Each number is 128 + 32 x the weight over the matrix's rms, rounded and kept within 0 to 255. Layers, rows and columns count from 0. Numbers have three digits each.

# layer 3 MLP down, 224x448, rms 0.107, rows 199-223, columns 0-63
164102137158191145127156104113165049222113137097160082087154120127111120160143132146104172116137154153173092187081142133127123177159119155122154118160145225134081124122144125176079108136069154
106161147157177129105146068126105141149138080162163069154134085134096156088129102124117136170186103150165057089147133146123130136152135165133109080189073096097035154124108107126139170142069126
171095136135151139136136073135133093116144127156094142079148120131087134093124088149165158230113116131146190055062102123090087180139073177138085146118106131093135153154150082076146154122121167
147186116123054099144096163124136140124070164127127105091138108149138126089168127144108119179080124143136094105140117118108105151144157098132093085133119086076203144181058125087156113096071147
107139158061088145129112161111124069108111109173089062069091216086190193085108118107110124146139100118124145140083109120146170109123154088129153142102167111129123103094106151126129142095137139
181118089162137145145155183188087180084086116137129152154163067076178094192188168192115136093183140144135177109104140167119111142178167099108127128105168150170092106077255164105165196104112110
121116151110121131072140144167149167158151105169095088186136083108158139114133129108150095118173153102114136066108195155169128138135151142163145149123121101152098144132147200147150061174204132
121120110129110089158103147107137082129153149137101159145148147121133113153137131100104138163096109148120092097159103233153108140102113160158108146182183062164179118177151169101130101146084168
079130162077146107152170141172161126103113092146091126140135106072110173057124156128124116136121140140045149117141125185183090102132132102126115124121147110125074144154101103103135091153148106
105151094152160103176124112056104069115101158162082157147116110103122168082139159142139143103136127083139107084140109170094088145101155095086148053088150122068111122122121168110072119144134203
145055127124132117144129116092126046077139164187118125101113085130139088121122087152080109109171151093119093176141098154130103124104104130172094100099152138157056131159110094104167117163136123
087113159140139110107113182113148129082118143110091181147117117098132213119187104143157091140140102152153153069157157087111108068057178190147120117116094140091162088113128140109140129135169156
136162138044137149180118182122089122151157119083110154134100091073095063195143119133169112097091082137081115089126111121085165158143125124162082119161135170155170112115114105184216127096118131
117115149151155094168148127128130098185099123161173185114139119128102143099166160077115192118092183073195163130097115153156136167105160110117095167166099187136095114054067115119119095147135134
081119168136075109107155115130179118108195130109156093090120175073091113073164095146140110108089100205129091081151118160187170156142157095200148119090121088179096108141125127121147138100158160
155181155120093156121117159135125117122091128140163095124126114103187170112109089080129125138151155144116157166060143170102177089086106120121142131108120123141124102152153128108124182152113111
130105082088153162101168111104161115131103131097124124114188120086143145137115171110073160164149128107073159137154198144153167153109102137194185149098139139125155176092141165127121142125161149
201134129081067109093123167105102138101083161163124119137134128083136124121082143134154118077130121072098099098132035120134125174124110127142171160136150078147130127214064094118097128125123105
160161151134093153187139137094142144125116079113166145116122119210160142101070149133085122186123150102048172101162135068146150059149153165134119143080151139137162135091141152111138115104141109
187134101087046124115119159188165143149133167151149110124122139138072159084128152137114120104135127127108106161116139121160134145126123116123095167109146130132085142141086111113199097140152183
160147114132139117150115109103154075139112124092165108120152110124158103181131180094177188125115144116144145156181160126180151146170090119108099103085169158107132126144150107135108077131139104
141147143101123124106073151162161089143145095138163116193144148109086142125151100159143120181118226145070107064176162183100164134110121109106075085136091089143139167093068134089156159148152147
165094092123141165107131107107123111158137117110073131163068117131130091125088168139118085140254169114111092162144154167156067200106141133106090129115146189123107083129120117086082134221095099
155103100127144138118096165087135135151145149129148154099134167104155095157102146144177119125170124143173141071148123121155089114167094157119071158156177133113128127144183073083121163128139137
137119108065152125092168123084118131056121120086157163149082130126178153133124145151076134086121117072126172133109096104156139064127115116115105096163087121088081174111144133124151181152110113